Part of a small language model's weights: 6.23M parameters.
Each number is 500 + 50 x the weight over its row's rms, rounded and kept within 0 to 999. Layers, rows and columns count from 0. Numbers have three digits each. The size before them is the row's rms in percent of the matrix's.

# layer 3 MLP gate, 320x256, rms 0.0522, rows 222-293, columns 192-255
104:392554480435516540596437408384565555519494384551530545465581568538511407525521500467518447514495542551534600579458579483529487486453588540501438507584455488439553517544501532514459437551513503
098:468540433529649557549478425499521531420531527530465384530476545476481505457527516516486496455448442440477513490491566428406518469542525517512559522465478539553524461544508571519619494453456530
105:446423477509475455493552399486447489564432499428436493455501479480543442438529531376542499525516587453570420549465555447406529524549576517579517465423453571442573430484546501456434533502513457
105:530388492492509573554498477518494436405403454508466514496534480540600534422410476483597502542499489557446454490492508436540448459545475499475572362457488474496588469479481634425520449451527560
101:487517472561520383440507563530572542558387579497385508531410463389554470519555500465515474444567492453560548533532458450473490499510456523488491499523518544520509538466537511533522461501569440
104:478496482517484579430491553504563448491492495438545544537488458499454530541533458385490489467444482492547489487572507559501463503438456473538517458443465636515501559488415470479493508536541509
103:469462481555499439487477478452509497502525519420553465509558530555511502520639629499423490468447460540463481450528567539480473489426486547508566436450552531491631517560506592603496413497557583
103:460521541577519507545510473550499435555493595518511458473502455391534433478520472507382461501501482481327498485520537415572430425613491560432548537595585489522462581494563563530496541537562521
094:485516580479551453545524527483490470524504512498461512488470422475526581483428465457527549439438486450576508602527454613508423483438443497590561487608412478605547462577581602518472464528561498
106:468529595493513435561527461464508488428451468493549500506446518445463620550458392389474523475465532397536437522446469461527584408525536495527486469522414504536485567535423551516476447543487467
103:537457481500529489418454467532472528480530492494447564436543484394543543445562532426526464499521554510509546505584529532449607466488520517433493513535527407596446508445506538602532541566492518
101:505463495520559527520479441649492528524493468410521445525544551481480624484430577623443426487428458487459327533466483487461399487446543476516487490468482490399521508559526459488449520494467516
092:537551512560538464586577487522562472547489480463373540587522498507450570545490441475585614516503495505519512503467495525500557547526539527506553522484554476551437468563471489378510460687481510
100:500466482434481584549535522477435572421437458521464522520539546465559515468456497535531425506507486514474480479541536573471569569408462460550525441520450471515420370454433490534469411503506536
102:469489566504534500535545430541512460522511424418475482455552539525388517553546503573532544553472444537580515505308514456510441542566521473462442469414544507331568499559576441513422503533447430
106:486426528461479490464524483419501421477557586515432566526534427574492551500533519542501389567549409482474551560530478543497472600480565550539468486460484490473466433467507545463460470598569505
107:510434524471576393544402513459531493517475449506593453438473474470517542513486502419437522469528495574480550542409547599424526550482555354542575519543517584531552590451412518518532526456597411
097:509592431581456514472586526497505586434468503439442487542458619534578541498489498576451519602522530507587482518467540523447434473524512465501520517427555477574492494471524583530493431524529502
096:508375473508440468586478412515458500581498566532497363492464559524435471486521419460554491482552400494536538509513541604459549483511400425429450447448550571540472452521470523511592491563437499
107:543429506537442618483540416500463509478551400485460497472517495446553560615457464479535494532434608527463439468426522528547523498477463364516467552542521501536490525548503558463475481459520500
102:560505504595558609545504481458593495525450496504481492507516468434418424447539527477521422530467503518472484573426526623543492446485381480508468558448631583480454508578396398499524503444483492
093:494515527456419475490562429580483560567590570515479466473525479522466553558578480522519386449452487606510560529537500568423467481404532489361587506494427547456455573525514567486480498500468558
104:472483526432401489531442519455568503454469500592476461533452499591486513500427513485422600466471433483444463571553445440514400552479479421468498474552539555499508618623484409482583516411501580
097:531448466507418443542509558447547444479478510483526467519507475515559482501580501452462406501449432443497585522499492495509514533502480488490487542584454416519532518484585500532556523551436466
096:421529518494529496574575525515468461537630469486534448563527510514392487507483453421436514462490427449527530511575550473490443548530429452440532503437527419483531623419457499588492510504525447
115:464402446484486543589441487481555458443412523480536493459487519470463465579478506463447529502473564535552584553461495409515472503424454523413539472506437505509490506556475569551510422503595492
096:518509517525393383405526423586496554504503465440410469434474519484471512534517539451526435511537562495535600556443531556410560550529535482538469442515577604494489476437505596529540412524493537
104:584526541495471562443547517467504482469516545435433524481535465447451479512525544553483526454393553467481545522424443486509451583550443518489461490454594499370536431487573446561564456514447550
104:502476547452543511409474519467464486440541453444557522477537437550510490539463547463513510455441434548558502539460450503540622422530462568536565554536546525511504520463520533507392573483456508
104:589525467635467514517488442597544550461458395423467647508586491477523534594501497508607454478444555512591534476508544475477512330656476515502417463497543549378509474525595553535478510543443448
108:538435536640491480450519474476492570490466436412528415391486420575498466553460415492511479466524483528523496522429499522442428578448528455477550521521541514620506464474476478612525428512530546
092:410507535385409462467515514453459507458572521562449525507477530563498506499423495531498535560531542452489393462553537516563551558507626465546484530523463555431463496542387480552501504595489474
103:497552576476506498495454449507553574458562421435481542471462411492460563459483604453545471469537534461542578513550435486506463650520516558641435477466520461495500486454536518493567493479479528
100:448491542557491571491521468543500530431551493473580500506501487528446481558488464548437525415465572482561561490471440524484546452433476455531470536440512498502525545542472543539650583550463457
104:455529552498528439530447523441575536472503513488590454541479529507477534465508458479509433569543577507438490514435448614487425408485542455484447493511465458481522507510493495480346535496490471
089:503537452576535468532491552550507563479478473425527488624429498531429507536478528446528586509644563414510553397540529508456512507498548462496502520534460619493536482486545404431465425431474445
087:605502439423529469484512521615580517470518459517547518557517446457456508546519492473514472471398507540448522554541426498519484567411386545550436518563515521442531482538546483490537468509447540
097:480495585476486485333499395472486581459533476497457489519412472494535427528466514415558570472430504482469483552450533464526526512454452458461511537502455460458461529472536580438524468456483500
092:491454587516514476455449516455479576466457527440510540512471481509563444495441510439587456546495438431539477432392486435502492485474416475454426592457550528500531500484506507500467586422484498
099:539472517510485524446470489427543515491560511504505458571498559463536510444571563554409521492472495608555566550458531411507492526491480409525552482476499451543568527545403429571573547455561490
102:469572558412492520423472486542463544531532474439489559465557491550499544476482612567504574561526569517506555615512475475441515475556584503452425481507509539481555604572510478471506469588523538
094:425552549493553556462483509553499532429406499560553538424446513487582492429498529566468541458513366481547568468474500445450429591540455337360440611485410564510509571527501513550446553480477461
098:560519434496518562461433504537553522460513550479566570525410555430387470489529479419570418668495521483499488502568397545548549536395439490499495494462632446464558461474422412431537514417543616
105:408509530476482439467548441527493581594513540456507482521573525425537516522472573465610487503606421439571418492472539475502485426489501544528393460467581453493452560403540552501485486533425446
081:497462464551530414412604501543454561398489556533451457505580562477520416484435488579536508464589525426549449497397440574496480429513519467496456453522546485415484472534427521496507459519505490
099:582533578589504533482470508386582510462547504478482527455557519483435488475588498517470475398563526572503509458507393514499463565534486528467490503473494403474534514530376487490471499506493519
106:444505555473508480506589490470503510418515457536497432556477505610518479512421529534430448536482533418648499610518476407549497443573539508467502555460512554462444519469516423405503439549518487
097:468642598523547474432490533414379535501528420481488581485403513437502475552408520487430435457556462522525503512472454488524511445587518459519526570577493459493470493482518548463497618477535583
094:435503553543467508500542555483472554505478545539489508413481461513436449528532450445410552560494440457450606546443542525545449495446427564437624447590428500527575494502463522424553502527517535
107:517564555503424534505447465597576481490408411518486453580547443517581516503500520621482535522489465455464468517528511420561502550496549443532472460508502550598430505495482472510462530596521502
110:546522518457496502616441451469481473518564407501461581538585546477484542498514493435456488538431506487427484635412541549525429446557611482480457483519544605438452468488497525538545575485513465
103:472545562523483459503524441548502463526468505465562557506410514474484474472455475453455493426522405597508572434547490471506507441564387477527529464499532508509555457436516510500459541493519550
106:530584514471474492500570454509539467462549515542611547441591505463465560420620597453466495452508372485535566424471471521593530451536522445484450517559466559463455454449494563483558430514506442
097:479431512612482438501497467519527472553472456473572452543577492429488516448507467454382483558472495411504540507449450521400619454504586562497499463508535492421526516614500457493535438506422542
078:562482583568465473536442517580501552437521515484432458486430453452476562498529487510475543446570472505485584506458473526571548507512478480439479530418436534492519509602440442536502417488539530
088:469548453454552547524519469585554425476488498597403464575550515556529497586573393562488511625498435508474515536444409462519577496556514543577345462459511490495458466491454529476447529497465473
108:496499544496591537511467505520511511553335539453534573488505483527530527500450491538457438553480474605542547605490475526483507455440506473517617485411451516519575610479367529462562594520510458
093:503523455439475554479449509450441587532511490496412453561424460560518489494605425488507572457547433517461488491509425630471471567502503560516511550490486556521506520457493505449453575453464516
088:514483491478419457435449478397480496539479556527540602475557474546532454490473562539486478431515526502516444538517554533528503543488423507520464446549472460567466494527492514515547437475453519
099:507392477468452486513477482466552476491556504522489489397466457467576451556423483513532483437446541541511347461498530467485508450450443551508504546538506507442429597617440422450400437496543562
102:417513407519476517513507449453472460426559396412530541437469606563534547447523571456511525534386519600460524487513512546520522459503507515590482472503532505412487536611505469447469488526514489
106:499510470492521522426530498550505524611515392489590488471529448457485520490582527446596431469584490500543508435510391492479504549559456543549480486482512534528563433523627498557527443560445602
103:549491402435524409507440512483491506433483515398531553516490527459513570564530528511527485499500525511537431409477567475507611613475437526404470559576517372471525508354461520465563447558549484
101:438500538520487510607530387495441500505440516510523426479461542479467483486564474508546459600492536474504413556466450474455514510449493421474522491524503474392529514586590421537567484470505505
110:466471465545513496575568502547549521507477582567516459533536521516563530529446571500515506513445477470509510428432475534495457427521475530593457508487515539370467521427609385508637571476514650
100:475440472524533547541416516541462457394526434492502523513465579485487477424451439484504554556439444499484458480508491509544560401506518521589484512491567548558519520455500520546547526458594503
103:554559478568479516585454437452484414624426445507623467441540533452497401548525430482522561546524600464554560530522478552407519492467651427513475488462494560529463487502469620447436558514589481
103:497597515587421525555471484453558460463542453523506450442543491569426432527480540468462501401505522478461563565403535511483561528535536534512557527446577517472554586505483524459589491467574386
095:535467481498505537449550425500339491501581503507494464388590495505448485510515541408514472478485457529519483531455478559500463518423429585494415524443477534567525591494417517454447409551486493
102:533468429550559498612527454520448560359414575414613449456486638432542418575430454457557535535537586640464537527472462485524484562447504473477532440472495554495495500500472561487522448543642432
103:529502495496435558428527518537551566500513600421464513597544408426566428486590449446497546491488460553498508421451498543540464510464436447529468419462487457448583470492454519419467473498466576
095:474466534526515444537548472560572488407558427538525545577568498598556554560558530436423503436375583447482465507455507512442432545468505577534459521533478521536502522525488606503570517586518454
# layer 3 MLP up, 320x256, rms 0.0523, rows 222-292, columns 192-255
106:492412512529581494527531529575530377594570525488477448541446463451388490454476430498466518615526492509489419513498605535454494554510398544510522567486445488486482530472497521461509517515540557
106:436517436498515482549542435355484542530538491438553511536458478447463479515500506462456532622593486490535466598472543446499481421519517514554459522498501427452463471420520504594569569525426594
103:536527479473676588469441504604508557432536558491532487528442593471410510577490546523496472480515483454406500483493427483529458561565412412486468514563513453529467519416514445495468427562396544
103:526541550538587487470521503461450498596517468469525462532401427480575397455426427473482473467424485474516472444480529551535551550522497423416486468537526570477484468461448435520511512581521465
100:555439486441459537428454523485478533452513462542431479537489477525542536468539559511500552512491571483498520436451494450500509429451573521451502562452464486413566422552525455480536491474498454
099:540481469501481439557516514580593555470485471542441480491437518472511531564499494539546528438484455525444483538563482464450538416574447510475559536457503489407445344478483459456568438509481476
103:589464430513441413542458548508585515563539517495520460478410542601412547485537580524459450489483488456362450489372419470451436522466502476453587531441405491492451508402502488443513507494466466
104:528467536524433456464493483527527485498412481489498511495452448546545448393461493527549638535481448582432532514481581495468553510559454525521451519510468481470480496484467397532566502442503518
098:514461468509505451364621469521581553502498423554536483524433431504527471508489518439482511544474459521510499524475534424514488491469497502593457492566545549494546572590525531527465562478532557
104:468513579477498428459498502484576440422435477523556475479464420578469562446482470494496389480467616510526552586424456394451526610517466507398581499564486485493496485541500500563533471573542548
101:493511521557435499507586499476532485506483579440585521548477586577523462493498539550512444506455467511575561527477458464619485589572423457489480531565519513380525481491472552451492455536545569
100:541474517570517514536495473431463551527502459565443497540540435544575615531499460448504435430451539550531428435387393525470523506505560552497558582466557467448586473464501465420488497445521496
097:470541522371514555381468466538335555545479529542587554464505471501523471465574464496423400557467447507468448534559503496483496480507440473465506490508444561467498558514489490585501527337487500
099:524384537497435606469550463471546544444417536536487516461482585420576385469495472518480487451532492443602547559549556472456489570411445521480543490539471534457489469538513510531470565461524526
102:471504367502412485540491593540553490474537530444457486546477534582538424546434516456529455486464491486474546528482551593437421538373514616501582510566474547512426598509550536487493544442500573
107:459507474472451530511403567558559433425538454457478512492462384560610514437563498603434367583557486428507516501489544485513489450451481484506533432456542563465410460545517416529499483384441541
107:440498555501457506536484442460483467530483475529476536480506449524515463557484475452521528511541468432458487464489519562551426448507446487498488523584466423389465519361407469480499489514493583
095:531485463466567530562526504569511650444571514476562485459554491517443412476527500477389573633388531561447469558485500505542487572556479402466505452480455496469449516575449485582456536430506531
099:582617477455515437498451457422542578487398514527517440448445608439518495634506503488555529595524539451512450447475531482553413514560455414525432515419546505454581506428546528447478517458453463
102:502463451520450590364518554418474502522434508516417495499449518496399490540505452512494495453535487445464502491479536438425514470526427467506422539589581511585460535502460564481478502454491529
102:486456472519399500528496605493469449477583581433526493477555502540572511537422497527460493589451527444400566454431496527454407481602491440535555491461508434502486408488477493541598507546499521
090:533405568457507563483439382521507554533551490506435489560467436446508448504482501538380417415484441499453553477507521482537537532557487576488485423459512568624563428526453515585559552508533517
103:486526523537427527575400563491498464489452504469531560440459411576495535385480501483475500586525441568513447521429516620431506451453482547518529432520450482540444509488420635552492500532603488
097:570515443491490542544445511463422526516432561553468509472536454454493564541427553540359532508523497636418519453483614425566483512451414498556504506522572512456536432413376424511469557494551469
104:478600430442427529488555534546504534524476488522554468511519496461528504473453425469504489429491504507555510562530558479416487484526462437513487412452505529446461544464438479493463561428485498
102:618509519613524437447558559471529440458484529582517444423426523535481517458538490532552382497622426589442468567468514539526435444517459456547500559510506463486539549509500470494482486504513435
097:463531465514468478465539510529447490543505478438478496527472523472559579450524494543529494463565558460483500477532596542453516472475448562506564492537532559524505443513399404500594482517548566
107:474488494457533452568511482609568492466472552574498488558552474414450511520466502513470493472475438544493524595502505543524448492509516427478496434513506501502517464507475581453488538565503536
105:511595436455388483502540521575547497395404533521596646467506546491506544445499519414425386482493584485476512497580453501508425576621423516615531584519527476463570457488511431569487552475521536
101:499637505618513501521487477599434501452478472502443545558414504462491478583419520514519460499485513488472550544450421412495467384606442444442498485491457451485503521582576547562443433537480454
106:501440513615487508511454495608564439498445515533500553534507460491506469486396507435539493551368530504527463547506500515467545560520443566487525489491491485497559612477557517505583460527573578
094:474504531571502506476552562540476575527493561598542586427504635462494553567483431473456515548440494480502463364568523607481500502530586458502506493486387470445573503588438499478572513466453558
102:395568546478530477477594421449542451497431503484525484575461526411500431394573528526477462483495488463432505366504573507457534425527520484410523464465473478486460547499437566487495517535524506
101:578487527517479434499494528500468448532485499455577604469540548465526488474477480574438496563517554473486460530570459505501393420414459439510443447596513536479564489532568569534534580462544592
100:537518525569519474609498565478459487518483509464491530353509487493496496522496495625569513428455564516473531448480470446483452483576421422598515504482487453507489533521412546476552472435603499
094:477501603455562452529449518433474439541535603500478435488513507485491497502491460495484554575540487503489541481523526537449513521457573482533433489504478577498472506452517547522410561492523494
086:388436548508423496526452519544471502557520471454403458523502529458511570463557489523486548568632533567495570448404599490519482396570534447479549495486521518518509449397507545454521570555575428
093:428481492526486481360462504547519511482463499469433571445516370479547526538465492536602495456447527540524500457627496467591541529399479520517536499455500484451465592559508509501573563429542533
099:534398551513532441464429458426481512512521465516438535606459458494511451512468489481602431455513518436474517441459482417520566571591512445473451589544613523539464526536460476517541583343492525
093:552597506523464502437476448525453452498534482579460481408524450519524535488486548492471430497501491478476509542419495513586542431465465524467554571536445525513537525566506495546455509477506520
102:422432484523545451511555483422400467511555395521492501478449486524385514450516522482505465547645537520553468520508502517500508480446502506512477517484575475385596523538553536535535463502590531
091:491537500556522442493436494462528507544563493411533535551462513428473465496362483397520518489483479425486436452428436580497366473463496549525550468456516454500497446551560601494521452507537479
093:472498484535507593511481540482567552472476575481471612525423545505480429373523390399523459544437503529499474506548499490547575529526484478454436470437515469572485528391518439449507526475519559
104:489529528471568530537476504567456507466516447456466469419548491509426595457518522420566495486542464464560482468455503450537472593575437505512545609464544403534539542445476593504525583544540462
090:438449490461503588458439497583521481553529484549559499507519583458654458450506489496441481502531459530509384455530514456552497494493483405502533426466500499443600552438493415506548532463423513
101:420516444489457517621514473499442602575458413456488432527491449527501479542520530498430589412590477477417443461464516561553597461575541425479549447501547529451488411515560435486459559491536561
104:419506487625427550552515531501564582566452384513489455517467514445568432443554523563537467567617546516498481511541494435498552514612455540423448523518504464370514504506479551536440455449436532
104:464536509513482550511556563531465399506511443556569427501543573500504549564553557426534531514453557542547512551433551466473474477490462542581516478490601548484429522404461500482456562560462545
106:526477529569526454481493529490499478545492558547495488534441458547511481530597539509519489582436422527366518473469582542518404555454479485427550441435434554497549522518494502565588593579555453
103:498545534336611508537464449544382503414636474460511509475481470544510437413526525489558511448442397585496422506404505506485526491548446451466518478479480484481574581526453491428491502499475549
108:522584458635434464526401518538506482502432501510530659404377510561523422513534556556477431570442488458487590482557410429595499500552566510520415482440473509441547591436488528464468557537601484
104:531525548524425468409417546485505418486519443533510462497578512518584536558495531508540429575450549479501386546440528542471574559509457540527434545404468551420503478532439501418530460430475508
105:562539501498464547558489393482551537514520437461471570486451524439555617434527492535491450528463492546449516486508515536469583536428520467472362469513449477540519492476473500369475476476510450
095:557539453387500532541489533475504490480437542581515536498474569501560425620522528514635615466526504542368506456527492447602496562500483494453531556477469475554484473430556582513462577507607460
093:578480574525526486537427515556520482543447559462503642453453509540518522368437413602496412601428477573507475472457493473507502595525474434550461462433553581478548418548569527562494512512394511
093:528476508464498512487516450539546476502454531504509499463520499461539694456545466469524545586509494508564548398536567569529445531500522509456462488491461528521513493451512602480467414565555447
105:549535548439567463498532499495516516479438492442497514511581448469559439473518554490466445542555447584539601557470544419454547442502474462527542589470496435545479561506404482515520556521462501
098:400475421471484499425471482473505446449443460456522532480534473581535525422464588540456550477533454444480484411531453421515456524465537502532467595502443517463554514540486455532546402468522535
087:539451551501396412407489483451521478524534535509483562438532490545598489508514549554455491431543532539513482567550532519560517513548409499571537447520507424503475524517501481524547483482447494
097:467486478479545516489546570554445428563528533494599568500616549460450568547498550495568462485477482567494491492487520507470514539502499534504498478571520463525578525530486476530441443515439520
102:523558445413427523526530516496571499556519462449490519572458522484476515524510528579450487462470517572414523434421437555476496533456422439541439491535470516574461485503445520516591414535386524
106:513487450598541514494430508622507587562547431363532561458462465487480478430528561507573539525544385483533517390517495569503527545495492442515401486585460498568515546470549438584522531575420507
101:457446494458487582505539534562539420547439435566566466439471546462503479429563468431558507528478460470540544455473598425496460469565455460531520485555553520494468370485480531429539510364509516
103:469504486454581425497502555464532560541615497502514462489550574456459515556534496578536473521522486466550446476465424472556517484512557443523510480421571491558448408514448587429489425584481422
105:514452529452533531404492462473485565469544449449496439513538398612513523464466448557433521418419481507564468450504499538474480599468427500594524463486486487528524498468554490481394497464578552
099:632507546499483415441558349486502563558529577505515476496483457508530509557551496499515443468549487475615482468548430506554548533578488576524539410610442440451495495554461464420439485480494520
103:525525519472410462518450458471501502636547528531497550544466559508487459511495472507564592517525520404430601484433532548523498420499543503420444514488459444464512425504505544425513516496484465
101:504475385419625466448438432548531456481480592437552498533612505524577455412518490545443413491473441486529448530463589595451541503526452514433453458537480470546507455482549492540597549493432525
091:557505491468556471470503429472448480584477422511558515479461377574449436595486558500555448516447479437492507552458510563483473597444505514430463526563493563565530576481451570454481518554486454
097:502519599519573490546595441506481521440485484543424462583550515554469528536518498535502517512514436452314529559548463421633499453454449497519490569428501497526495458529435536504534516456462431
105:403389561513452507457572501548445522511609499458594428438482516509473478477484521404596458564531572468438506502512497474536567454500468495399494479374557496529452416470485487422525514479424557
# layer 3 MLP down (transposed), 320x256, rms 0.0524, rows 222-292, columns 192-255
103:589479472491432490378439423570496521585450546542503510545492524519456482379491591466466485436485459527482382509538518514507517462509514535456530531569468577617423509491442439472462471399585603
099:537522457508485530514492458458546354527596525451449447495571445533486559572590536551517469397525563488463551545470517520525444467533547443575508468509459484546434522510406470498467601455466555
100:511444546575561576546542418489486468463544503528499493545468455435519530470525556432521507513523527485552402545495562440594494495463454517495469516474477444504513552473613542473485415527570466
098:466473527501467550489519468458526494441488535491518527499558523532443532421469476585521524486537524457598439466448476528460570489461501468473474551531580417447519455529463605498489516557531520
101:390536427438530516371481387423507543498516554455540538526514474548485624503473511481531490441536432532526441489461531544487481609509509565468469502444498436537468523467491447564480450545437533
098:492485401476487526460433488586504534511546463503519494505510476392433499597477519616490524483483501556529473466537559513513545491458563500454532512539409545572436536460456500535439451572431463
098:438584460490445433495432421538574547444487488498561469533516499511504417431414444534553532474531513456519563474613467426432438441442592522591479456473481497521518371501477437564424552501500607
101:531486524506478529499518487519551591512452510576474553536571463447515522455457539413493488547489582501547525481514492455434546532528401460502527548577541572465452518411432519530499457461481519
100:500553415452529525538487477483529483388541472453492431386527527487510542471551499543515446475523394495406528415460524528477399501521508516440572531482529472564471395538437496506498544409498547
102:558559507482497610454608517510437521512425578495521505563535403435465487532418508544511470580404464516546549539456493586513532451518495563540463518537497477438584534593468547485615491530491410
100:574563508449566595449499541593426461544519480530492533461462534542537495551520319388417540497465510498493447460472516457516520453513509581500427509480519424457476525409578496493579436516543491
096:478525367502542442522563544517492478600534475464429464487447540472454533467514581532489432476512529415521495449427553550499472579499433490544508514454436442548448488426432435537419509551461537
101:420476514450402527483367436395520430406585496479496559502500511493542459470482498472527457455466427472525481470470514428530491517527512485507501565429586445503484558486495491516499491461503491
099:453493522561604597513596632544418550573534519489560547473566398512473493461510611445573572495440452556477538542465466486501518466520553434562497524565445438529545436441472474503523572578508445
104:542525539494456570484492478480487601550439549605457537493539469390575555443507449481456560613511497450429411512498487411523438492585447478476538543495481467525479581507494486490510380524415549
104:517501524509445530474584451482469489632462505546500371407622528545464483500487550523539587462472490449552497521381544446547588509471493431463555502513551442487500536472576452385492404431433496
105:545555467481510413500503501401404430543446495533556472470368436519523522508474555535507410503569526477534616541470527497459414479468532428564493456570447429451536505544470436472433511490578457
099:566501519554550440493476539459466517446548488423428476475459502579456496466559578469457464422495491595473510437518518438526574563430490511511511547515531561542546490369486493508581487533411526
098:488571477460539511520485479538514475483517479445501570537527584414433378484509495504460538428433480470499488479493402570512480403426531487542443547509484515460493584569488455570585547513429491
101:517592584451436433509491457501536489418534508515541556532447529528561400494498426462440517443517509501597519424505442491448450445394585556567538498481499429459506437517498560481461561430559538
102:541445539509480490533476593483447427440461437384560461505558478521467504379477557504485495450526523592447507408465539559438467552473433555556548479537531441447536521486612558499535535473470404
096:536484429566479474501566502554488393571517451519510482472509604497488577490543528451551543532538508529552613535462431485467555482482577495556515551588540479551445538569522493464549476488508573
105:566443630602537497637473437456520548426387415493516551502443490492529519468464540407462486527413598456512428464522502580544520563533440485500399403518534417452509436440631553458507481538549492
097:504554512614577489512564512455508423515502431509546528513481525528439516421443394440398527507457501496581556413538375548493414468433371514536470561539494502501521518582479508440535463529441458
100:489400584478466503517600456471495542513515607534419495550497444598557485542562496506463507527538436500516506504435541447539489475401517461484561508578473569448595417595481503562475483461444498
103:460588470525457514443497488469570556538407475551542557460520527442525467477479460488483478511396507553491488491446494541447423447433556630412439518454548454458557501533484484499557474499463490
094:473542530479498453495415573429479421438540488511559506514510415598507457399435576511427507532429501477494474473571523522557547574546491505446551551462475497558425510502469508577455496493460400
103:510555494582515445492500653389477432602564517569601418489507475527464496482450493558567512477531446424504485556537489432510574537474561425473468456505493465530457571489400489530481504451529597
098:451546508548519481496572601528473464564566512448446480476487604446532498592554458458559553562482597479365475570440429567510594443538509409519503361484444500447458520524555557499496545434476462
103:519525557561544581538563472504585456608481515587392540478534532544421514546484435456556597534542479581527448565478514508613528461511434469457515466472461547568492551444506462446580561495507545
101:570527477523497526446576494545433624441459460392531505505453495509423636562490507540437520446477448513540533450520438572515495482408502529517545559485558620463664488466564554472523562574524452
103:505494518413468358491517503490531467479483495483458380528455547576511498489487535574504451483484467490440463528530554549413503394490492436458493499548468559477446479570523491585391491525443488
099:510454434586388533494515534546478497530522578476416527459464490429511506547506516512583388471459483506502523607556352487377441467469553454424544528443457513452472475434472524537478462485506568
095:502565563578584546550511474548488469439471505401508499511499333548466379515480525479532461489542408535491550365466478485483570457546509521556496506402524498567457509495393483599444552497489546
099:460509484343451416485478484520530514562529486572545593563497511538465484470483489538578440554575486439505542507550529590553521469478487512494481505607415489476552565483420405571463473457494515
098:581534447503489498477521474476534513550503495469524494514507539439567509555493541507524474444481448534550461633476472453596484417416497479559477588482498499486501533436441480450493456522456481
098:476490461517418562593612601479543626523489498457504483489505533566482584548421527570586478506451355400525533502524549483471541498448533529446550509576453486505541530498572597597532520495505483
099:573539529507511442598523410501503537551468486520478515483498478500462428542469423425517511463497504474538423449563560528560426522567481529470532470489502512452612437533489424564437519456443554
098:476568478428619518542549418532532492453594496543565521550441468418549536585492543472431494453527570531570498552521548503451483444465439588480460456522465551431554459557510507467473350632458447
100:479374533503512511477473562533452545463452579478469516559500597519492436545595459538538531589485456552557574568451484439444481551508531490558516479517450511489499568426511507457553511397523511
099:504398532468420480542449561540509521522465501540598592485636505522507555426423425456499520530414391518436519476472511526497502550482581548464495516503477490460585510542515569460599442491531506
102:533423519486436517495545485523474539520444398530532501384444503536549501514423590510489499465477546504436526399423532458599385551517502413469488543491490565471418496506504471472509570513460495
095:442540509530463488515465455535462519522486564554625488502457437480470574485429521506547550484443424524547465500511614505492538575568482434493534469459438528509422440497546446444460501560447481
100:542515486562496484477478491534492469529467563497412509478532480469558390562436513542454535500562451545507420517506557448522423459389460520460468529493540476454502418564549670475477431488490478
094:601486536471414427539526448452520539414519440552471537522550483610444543580535566484597505526434492571475486428421466559457637485541569627560483513429577498553506493440471518481507477582570429
102:543475548417526462437552461449609526416473492549503565529423491485471539414447463394560579530469642516507428505473403483530510510512479600479492457562480444557436527519434524461563538521551499
099:485444426575554575610500461501456440474437510538501469586579533548447532395558422447517538534580489480447507453498431518596554509557490481502454486503529524502501516557518443411528493510486576
102:518442486411489468413498513437504576505533500381490524429438494472468538472458473477384529497439465522514486508499551435480621405504587426470460453464491547537486486460550524469468472387537423
101:476472517505481437506592454416510473539489432537484471551489483470597492533565488495530426496527503393465456479498478569510461429521497490425570513460536507457436473504578542440459423507555559
103:519419495530480509513570450463427492433543504528481514522497498494439416493503450554517538458527541478570529537456541388500513482487426579493559554523544598549460447408464521520431515462476531
101:565598479523465548509579493505489497570489529535479561505509449527505484484429582589554502570425451560473555456449527480478465524513389512464520502512544499541512476599581566505487508407473566
101:531482569469565552541442473490527536400434568442388427559439490404500469482438470559594494531536537476521488515461569543454411406436422541567490464504514430394501509476466515465468482537541396
103:445466538464506304485538557459579544467415525359479504549463495527440514434545505483528495442445464483436521480498556329400501389534511350504550477445456548486485377538477514518469431423496476
103:438433572414548502561459418534609525561412523487473478543561527423422505442522507482446445518475553536512469432492447534425577573498500498507483585505468478604479467497562552522513536489512530
094:496464512489379459568560550468469545495476477544483448541500483408423499606538549500442541521487422532477502476493536498460472497469544581461517486493458455492516592432446548457581485560475542
103:414559489512490427476464454467454485470532433490449505506478467466422396537476487522524426412560451453456489503541470517438533463452544494471477500569467534470492452585571511483513464498453365
097:521526365498563539659536491470582545502535484443484490558519523503448441560474511384571546557414529507436488521564449510514508517425496494485509424489515534463542384464587488430547472481494450
096:479498429534516477560495474504452464515508548519471547587541435473537477575497606524589459484470499547427513498500533601533497447535607506572449453486414472486475428395498573630409586479502524
096:546551485497412426444505486531462457474540602474545542517515477562462580526490557503459497486485468475543476434488502505451504521555491466414489436452516507573471518542496519469493496377540569
102:460576472531479486425470543504507500527579454512471490493443461482434515467591513532440510396494516483494576516514516465388434558482442489507461476500552493505471512572555508481504479593518540
103:515461508556530512553505530448489490408481422558540521492534556532544547531458469551514392534490550404659490507475475428477542555430604542524513496483485563421519539507534541455520404538552469
097:391516513449511512571432492461504505454501545562548452548507426577435477541525481520486437479496528533464550537508476452532555519431468523436535502430526423512508568403448476464518383460458495
104:467473496561474488425538465521513496392447527557535585496514436509568440554570441516540487419499471502481561555535451590524464496401591585516538598398555426419484483551563577548552492474468503
108:480505565649553392575549522467587502513489504464522378512506423527420463474476517538631403532487553534474490537511577404436525511517499366534513494478438516532482544561612425536492546523481533
104:503507427433458462482493540512484492552517473492482544464527476553476521534453502528484564430477473541502515556541434593524457468496513414519515467472529587553534455508513471428423580549442587
101:518444443537545535404438462497518455531404494471453517457506519634527547519453589567442495505590510510423522520368545517474489378539477500553552520455577582452473538527446533593515549496438439
099:484524469527609582512516530493501532533519521421436466587402482479442492497445427483540442474521542464602555486557495516478501538484435497452465504576483565555473599481408474492533658533465611
102:517478479489501448536532497543458531425625457448458398515413480439562514519464491422522551527557476438526505523511536438492424589502478527544439453461488446487513593465481492460404494586528461
094:507527517509532547450428565506492416528572576407511551470524442526558571514569501471459516583539561523475536402522467569512575535441488490488487548592527455486534527485481474483569459378576442
102:529462517424506536509361515475529439539487486467524586525572407502535520458537565488429536419542516439494557468525558525450470481442401554485522430531511502499423357547469461495502508496447599
095:547598486514438496504399424469465520563478492488455460489496476475571486530497513572451461443423483535504471540468571454500572508470503452457535521457497529531374576493544519521429449436445576